Weights of a small GPT-style language model, trained from scratch on English Wikipedia.
Architecture: LayerNorm before each block, rotary positions, no biases in attention or MLP, tied embeddings, attention and MLP in parallel.
Each number is 50 + 12 x the weight over its row's rms, rounded and kept within 0 to 99. Layers, rows and columns count from 0. The size before them is the row's rms in percent of the matrix's.

# layer 5 MLP down (transposed), 640x160, rms 0.0916, rows 93-102, columns 0-159
096:51 47 59 49 43 45 50 34 54 61 68 38 32 26 54 49 35 51 52 42 44 58 49 25 52 61 94 60 51 26 80 63 71 52 47 76 39 39 59 43 53 62 38 50 59 57 44 48 52 58 54 54 51 37 48 70 36 79 52 44 46 51 50 58 50 64 45 45 44 39 48 50 40 55 66 50 58 62 50 22 54 63 59 58 63 47 49 34 26 53 65 44 47 65 52 39 74 44 32 36 60 36 18 45 53 50 61 44 64 34 59 58 54 36 41 47 63 39 35 55 54 42 50 62 33 40 36 38 56 49 53 50 28 45 60 62 44 44 69 57 70 49 55 48 51 56 65 37 37 47 52 62 35 36 63 51 33 50 55 36
112:29 40 40 42 66 43 51 52 51 55 41 31 77 58 43 56 58 45 38 52 57 42 48 57 25 44 61 63 54 40 48 44 58 53 71 43 53 55 63 48 26 59 45 56 62 37 41 63 60 55 50 51 55 50 41 56 45 69 52 30 64 40 56 39 47 56 45 42 71 72 59 43 67 60 45 47 47 55 36 59 46 67 57 37 35 34 58 57 56 43 71 49 55 58 58 41 55 52 48 52 53 45 43 55 66 27 48 47 24 33 70 44 67 55 58 44 39 41 60 54 48 54 43 54 50 68 39 69 83 42 38 38 53 52 77 55 16 63 46 34 37 71 32 50 43 15 36 71 36 72 39 39 52 52 43 47 41 50 41 51
098:63 77 58 67 53 34 40 45 41 56 34 67 46 52 66 49 42 65 45 33 45 38 52 40 25 54 53 48 57 39 36 68 44 49 31 38 30 57 54 61 67 70 26 32 70 55 50 50 50 52 58 58 63 34 47 60 56 48 58 44 45 54 39 33 47 55 65 45 56 46 72 48 64 50 63 48 42 51 61 44 45 45 64 48 65 39 66 44 24 42 56 45 45 41 55 68 57 57 35 46 57 59 41 75 71 47 68 55 39 46 59 62 54 44 66 49 36 24 50 39 53 43 49 45 51 43 42 55 60 67 33 46 61 89 54 43 39 48 65 35 26 42 40 58 65 49 40 62 34 44 28 62 51 68 47 49 24 38 39 57
095:51 48 44 52 45 45 49 67 61 42 71 70 61 43 39 52 66 34 54 52 79 46 30 42 44 35 50 26 51 54 64 37 76 39 80 51 68 55 33 37 44 64 71 37 36 51 81 45 39 40 58 65 68 46 04 42 46 54 47 51 71 40 65 58 48 55 48 56 51 53 54 40 56 55 56 50 38 45 57 46 60 33 60 63 58 69 53 44 54 39 33 46 50 64 46 42 41 62 56 47 41 42 34 47 45 32 71 46 49 51 43 56 33 55 36 66 53 40 64 49 42 38 60 41 42 58 62 60 51 55 55 60 46 70 54 28 50 48 43 23 58 46 50 50 55 25 53 50 43 47 52 47 67 30 40 35 51 51 59 66
104:79 50 49 44 49 58 56 59 51 33 52 53 31 46 63 45 76 47 62 45 52 55 36 39 73 37 36 47 46 71 38 40 58 46 68 62 38 46 37 71 44 63 54 59 43 48 49 67 58 46 47 54 74 18 74 45 68 42 69 50 59 59 40 44 37 25 54 67 29 62 24 25 58 43 55 30 63 52 44 51 56 54 53 66 57 43 57 45 46 52 50 52 51 42 51 27 42 39 63 21 39 54 62 47 28 45 48 40 41 53 61 39 47 56 61 49 50 41 44 61 52 42 56 62 40 56 59 72 56 43 40 46 52 50 48 35 56 36 42 35 60 51 46 57 53 74 39 65 59 40 52 54 36 32 55 77 32 49 73 48
109:57 61 28 42 35 58 46 22 52 58 20 46 40 59 41 35 44 43 49 55 55 64 43 51 50 53 21 53 45 66 57 61 46 41 45 54 57 51 41 38 48 51 58 76 72 22 41 39 58 68 46 46 41 42 45 26 61 38 32 66 27 61 54 62 45 54 64 40 40 40 56 57 51 48 64 52 43 47 50 44 53 53 75 69 50 58 59 69 44 58 74 54 47 36 69 45 54 29 67 36 70 59 67 34 40 59 49 59 38 54 50 46 50 37 62 34 33 48 68 36 67 65 57 50 42 46 32 58 45 42 60 28 61 54 51 43 58 57 43 56 37 64 45 59 67 59 57 53 46 69 52 55 50 54 47 28 32 39 69 73
102:34 48 38 33 44 38 72 53 42 70 45 59 34 50 53 53 37 51 59 47 26 40 85 56 60 39 48 51 63 53 52 45 36 52 53 37 42 36 49 55 81 58 44 79 57 37 53 36 60 30 48 59 53 60 48 59 48 55 55 38 49 41 68 29 40 64 42 43 52 41 39 22 72 47 58 43 60 57 40 62 59 51 66 51 43 47 31 59 66 73 53 35 36 48 13 66 40 42 53 47 53 46 47 33 56 64 49 61 72 48 44 72 42 59 58 56 47 55 54 55 54 44 56 46 55 44 46 59 52 43 42 75 34 42 43 46 47 39 38 48 46 69 42 59 33 49 43 48 27 48 45 72 58 36 43 58 72 60 63 30
115:55 47 60 53 51 51 43 60 36 62 60 25 42 58 44 40 53 47 38 57 46 38 47 54 57 41 28 53 40 54 55 43 38 65 38 63 37 48 51 35 49 74 67 71 36 49 45 48 59 62 58 26 61 38 59 59 69 49 55 30 46 52 68 34 42 50 57 33 69 55 50 57 58 70 54 49 38 48 55 64 70 59 48 73 52 35 44 42 32 57 45 39 67 45 44 31 58 52 64 44 72 60 59 46 68 47 60 53 55 49 54 69 32 46 45 53 49 18 56 49 45 36 55 57 49 57 40 50 54 78 29 57 55 44 37 41 44 43 31 62 41 85 47 25 32 39 56 47 40 68 38 33 40 55 28 58 52 66 71 53
097:51 55 71 40 48 61 50 59 44 52 37 55 46 66 51 65 40 76 60 50 36 66 58 60 43 57 58 73 61 45 48 56 59 35 53 44 34 65 30 44 47 35 48 43 47 72 42 74 63 48 49 69 49 60 55 45 52 35 56 47 68 36 50 48 36 42 75 65 47 41 56 31 41 33 60 52 50 39 53 58 51 53 60 31 44 60 29 34 60 36 48 54 59 49 45 54 64 64 39 71 65 51 49 65 38 60 64 75 72 32 63 36 62 53 35 35 44 41 48 47 34 61 49 66 62 83 58 23 36 49 50 47 60 54 63 40 45 27 45 47 55 38 41 31 29 46 41 49 40 34 36 33 51 46 44 55 50 30 34 40
104:68 55 44 30 36 61 55 59 63 54 44 56 48 30 58 63 48 58 27 27 57 73 50 73 32 59 34 47 63 47 51 44 58 49 66 91 41 49 50 58 51 41 70 56 35 51 31 50 51 32 45 46 55 52 33 57 64 52 53 68 47 60 31 42 58 43 45 73 64 55 44 62 52 39 55 47 44 50 44 60 61 50 48 42 36 63 54 73 56 47 70 54 34 77 40 58 41 53 55 56 55 39 27 24 24 60 55 55 44 45 48 47 35 62 40 48 37 27 27 38 45 49 34 29 61 46 54 36 50 59 41 55 69 65 60 37 39 37 72 69 61 60 56 48 57 60 55 48 47 53 53 47 41 48 47 37 41 42 41 65
# layer 5 MLP up, 640x160, rms 0.105, rows 94-103, columns 0-159
106:35 33 73 60 55 56 54 48 61 51 53 66 50 29 68 60 50 72 64 32 53 57 52 14 57 48 35 45 57 53 49 49 64 75 40 38 30 26 36 47 44 49 52 46 33 65 57 40 37 52 50 34 65 57 56 38 59 59 54 68 40 51 22 63 35 52 55 61 41 11 44 42 37 26 30 42 63 78 46 51 64 35 55 43 46 52 32 64 37 44 45 50 49 57 46 57 47 32 44 90 52 39 59 29 51 58 55 62 42 46 51 52 42 40 46 50 45 55 47 51 57 43 59 44 54 51 44 49 49 40 47 67 57 47 45 55 58 60 58 59 34 78 49 52 45 59 56 52 48 45 30 63 55 47 53 46 55 76 54 54
101:58 54 50 46 38 55 55 56 55 44 54 47 33 19 52 60 50 55 43 30 53 49 34 44 46 43 39 58 48 55 45 21 73 51 57 61 47 48 72 53 42 58 49 41 46 63 42 49 65 46 56 28 39 42 35 63 57 31 35 54 20 54 45 36 62 61 64 35 54 62 33 55 44 55 73 40 63 55 55 27 66 69 48 59 65 61 68 57 57 48 46 72 61 47 57 60 34 64 45 38 43 52 81 44 46 57 43 53 57 76 50 47 32 37 58 62 46 58 57 39 42 30 54 55 62 43 48 71 57 30 59 35 60 52 37 49 23 45 56 35 38 55 42 63 67 42 26 68 57 44 46 49 39 25 70 47 44 43 62 42
087:49 50 58 69 50 42 55 48 32 46 50 43 43 31 53 45 40 56 71 64 28 42 65 65 57 59 44 64 30 52 60 70 30 75 39 43 47 47 62 39 49 45 26 45 59 66 48 39 36 73 34 29 43 58 75 66 57 39 43 64 26 58 52 45 47 43 60 37 49 37 53 75 31 27 52 42 54 53 41 57 38 50 33 35 52 41 30 58 67 58 67 44 33 33 26 55 51 62 41 70 63 55 69 62 45 57 27 61 49 47 37 41 58 46 45 42 65 69 53 49 71 71 42 58 40 41 49 46 42 44 47 43 43 51 57 61 68 54 55 68 30 38 41 47 61 62 44 64 57 55 35 55 49 39 54 46 68 53 56 45
099:54 51 52 62 62 56 38 51 33 34 63 51 33 50 75 50 44 49 35 58 55 42 61 52 41 52 41 38 76 81 68 28 37 44 58 37 46 47 63 40 50 53 47 45 79 28 48 65 33 61 54 42 53 35 35 62 57 48 63 48 41 70 27 51 23 50 31 35 44 42 48 60 44 43 49 51 51 46 57 48 33 73 60 51 52 60 37 62 76 38 54 57 70 41 59 61 56 67 26 61 32 58 62 45 35 49 45 62 54 73 45 57 53 37 33 56 42 43 47 51 59 38 45 53 63 56 37 28 43 60 34 53 40 47 54 61 62 53 57 51 52 59 37 59 56 43 46 57 39 57 55 35 85 63 38 58 37 53 41 69
107:40 33 63 43 39 38 76 42 48 48 43 44 44 37 80 74 38 54 63 36 51 49 47 45 52 59 40 46 41 48 58 45 40 52 41 35 57 46 58 41 59 54 36 48 48 61 53 49 33 46 43 47 17 59 51 57 44 57 35 73 44 54 45 66 41 28 43 63 63 66 61 37 31 51 61 32 49 45 60 47 35 70 42 60 55 42 42 45 44 33 65 60 44 79 52 54 67 39 62 57 37 41 69 52 47 32 64 48 61 55 51 43 67 33 60 67 57 53 69 41 41 62 51 65 73 60 60 47 51 25 27 76 38 43 63 41 40 37 52 66 38 53 37 67 50 61 64 55 47 40 43 27 56 60 56 49 49 73 40 40
106:32 35 48 54 39 70 65 30 44 39 48 71 46 72 44 61 48 34 58 37 49 43 59 53 56 68 37 38 50 48 61 34 44 48 43 45 38 42 70 55 43 54 17 44 63 50 54 26 50 67 82 57 29 47 51 58 47 58 30 40 41 49 16 65 42 32 66 47 53 51 66 38 47 38 34 76 59 59 41 36 57 69 60 55 67 38 65 52 46 52 39 70 41 53 66 45 46 27 45 63 35 57 49 28 39 52 67 42 60 63 56 42 53 49 43 46 43 45 44 43 52 45 49 46 65 59 55 55 47 53 53 46 42 65 53 33 57 40 51 44 45 57 43 63 52 56 48 63 68 43 44 76 56 62 63 56 54 43 40 84
105:48 45 66 64 50 72 41 46 43 41 32 41 35 68 53 29 38 56 55 44 56 55 45 61 41 55 29 46 48 38 64 29 75 61 33 48 25 32 58 62 48 54 40 34 54 47 62 44 40 52 66 48 50 46 46 33 46 30 44 52 48 26 45 50 62 51 44 64 23 53 32 47 61 46 46 50 81 51 58 56 49 57 71 55 53 49 48 52 55 49 37 87 43 70 49 40 39 58 42 46 48 64 56 61 58 59 69 50 64 18 56 41 58 42 53 60 61 62 45 36 31 54 45 63 68 45 34 51 49 59 51 57 61 76 60 44 43 59 55 63 45 54 43 65 54 62 51 77 61 65 30 61 54 54 43 53 39 46 24 53
094:52 11 45 42 56 40 37 43 55 48 67 51 66 54 62 60 42 33 60 34 45 40 64 55 57 47 43 56 63 58 58 31 44 53 40 40 60 53 61 51 31 45 30 52 56 47 43 45 49 38 48 36 34 72 54 39 38 54 61 43 60 44 47 63 60 41 41 44 62 40 40 49 34 68 20 51 51 45 47 54 39 37 18 79 62 43 40 57 50 65 43 51 53 53 50 32 51 45 29 61 28 67 63 34 39 68 50 43 43 60 58 55 38 50 59 42 53 36 68 43 57 56 36 34 64 57 50 82 53 49 51 45 69 28 56 38 32 58 67 71 49 66 68 64 45 49 55 59 51 53 57 46 62 37 58 36 75 50 70 54
108:55 48 62 59 34 53 57 44 30 64 60 39 40 36 52 54 44 51 51 61 57 74 47 36 60 54 34 68 43 55 46 28 54 58 55 41 48 35 81 47 30 42 48 76 47 50 67 69 30 30 60 51 47 73 40 58 75 49 29 47 41 39 27 50 10 40 45 52 43 48 62 57 54 50 50 39 43 53 45 78 62 61 51 37 42 48 33 70 73 47 49 53 49 33 37 60 39 71 48 71 64 64 65 28 45 55 37 45 57 58 43 32 47 39 44 48 43 54 53 66 34 37 45 31 46 71 51 49 46 43 58 62 59 63 64 62 28 50 45 56 55 57 41 54 57 51 55 54 61 44 39 45 45 44 41 52 57 60 70 47
099:53 21 64 48 55 21 45 39 58 37 43 50 24 44 46 61 51 43 59 46 59 67 46 52 51 52 51 57 47 74 77 42 36 57 59 41 48 41 60 53 50 48 29 23 46 48 42 44 46 59 33 51 49 36 50 67 58 34 46 54 32 43 47 83 50 39 56 53 46 59 47 50 28 51 34 67 53 44 59 64 37 66 55 38 46 40 49 61 52 60 53 53 44 55 60 38 56 43 63 70 60 69 77 42 47 39 49 26 48 63 35 39 85 46 50 36 66 57 47 51 61 77 49 32 70 64 45 59 46 37 52 41 48 51 48 45 30 50 58 48 53 71 70 50 39 35 36 71 52 53 55 48 73 51 47 53 60 48 41 66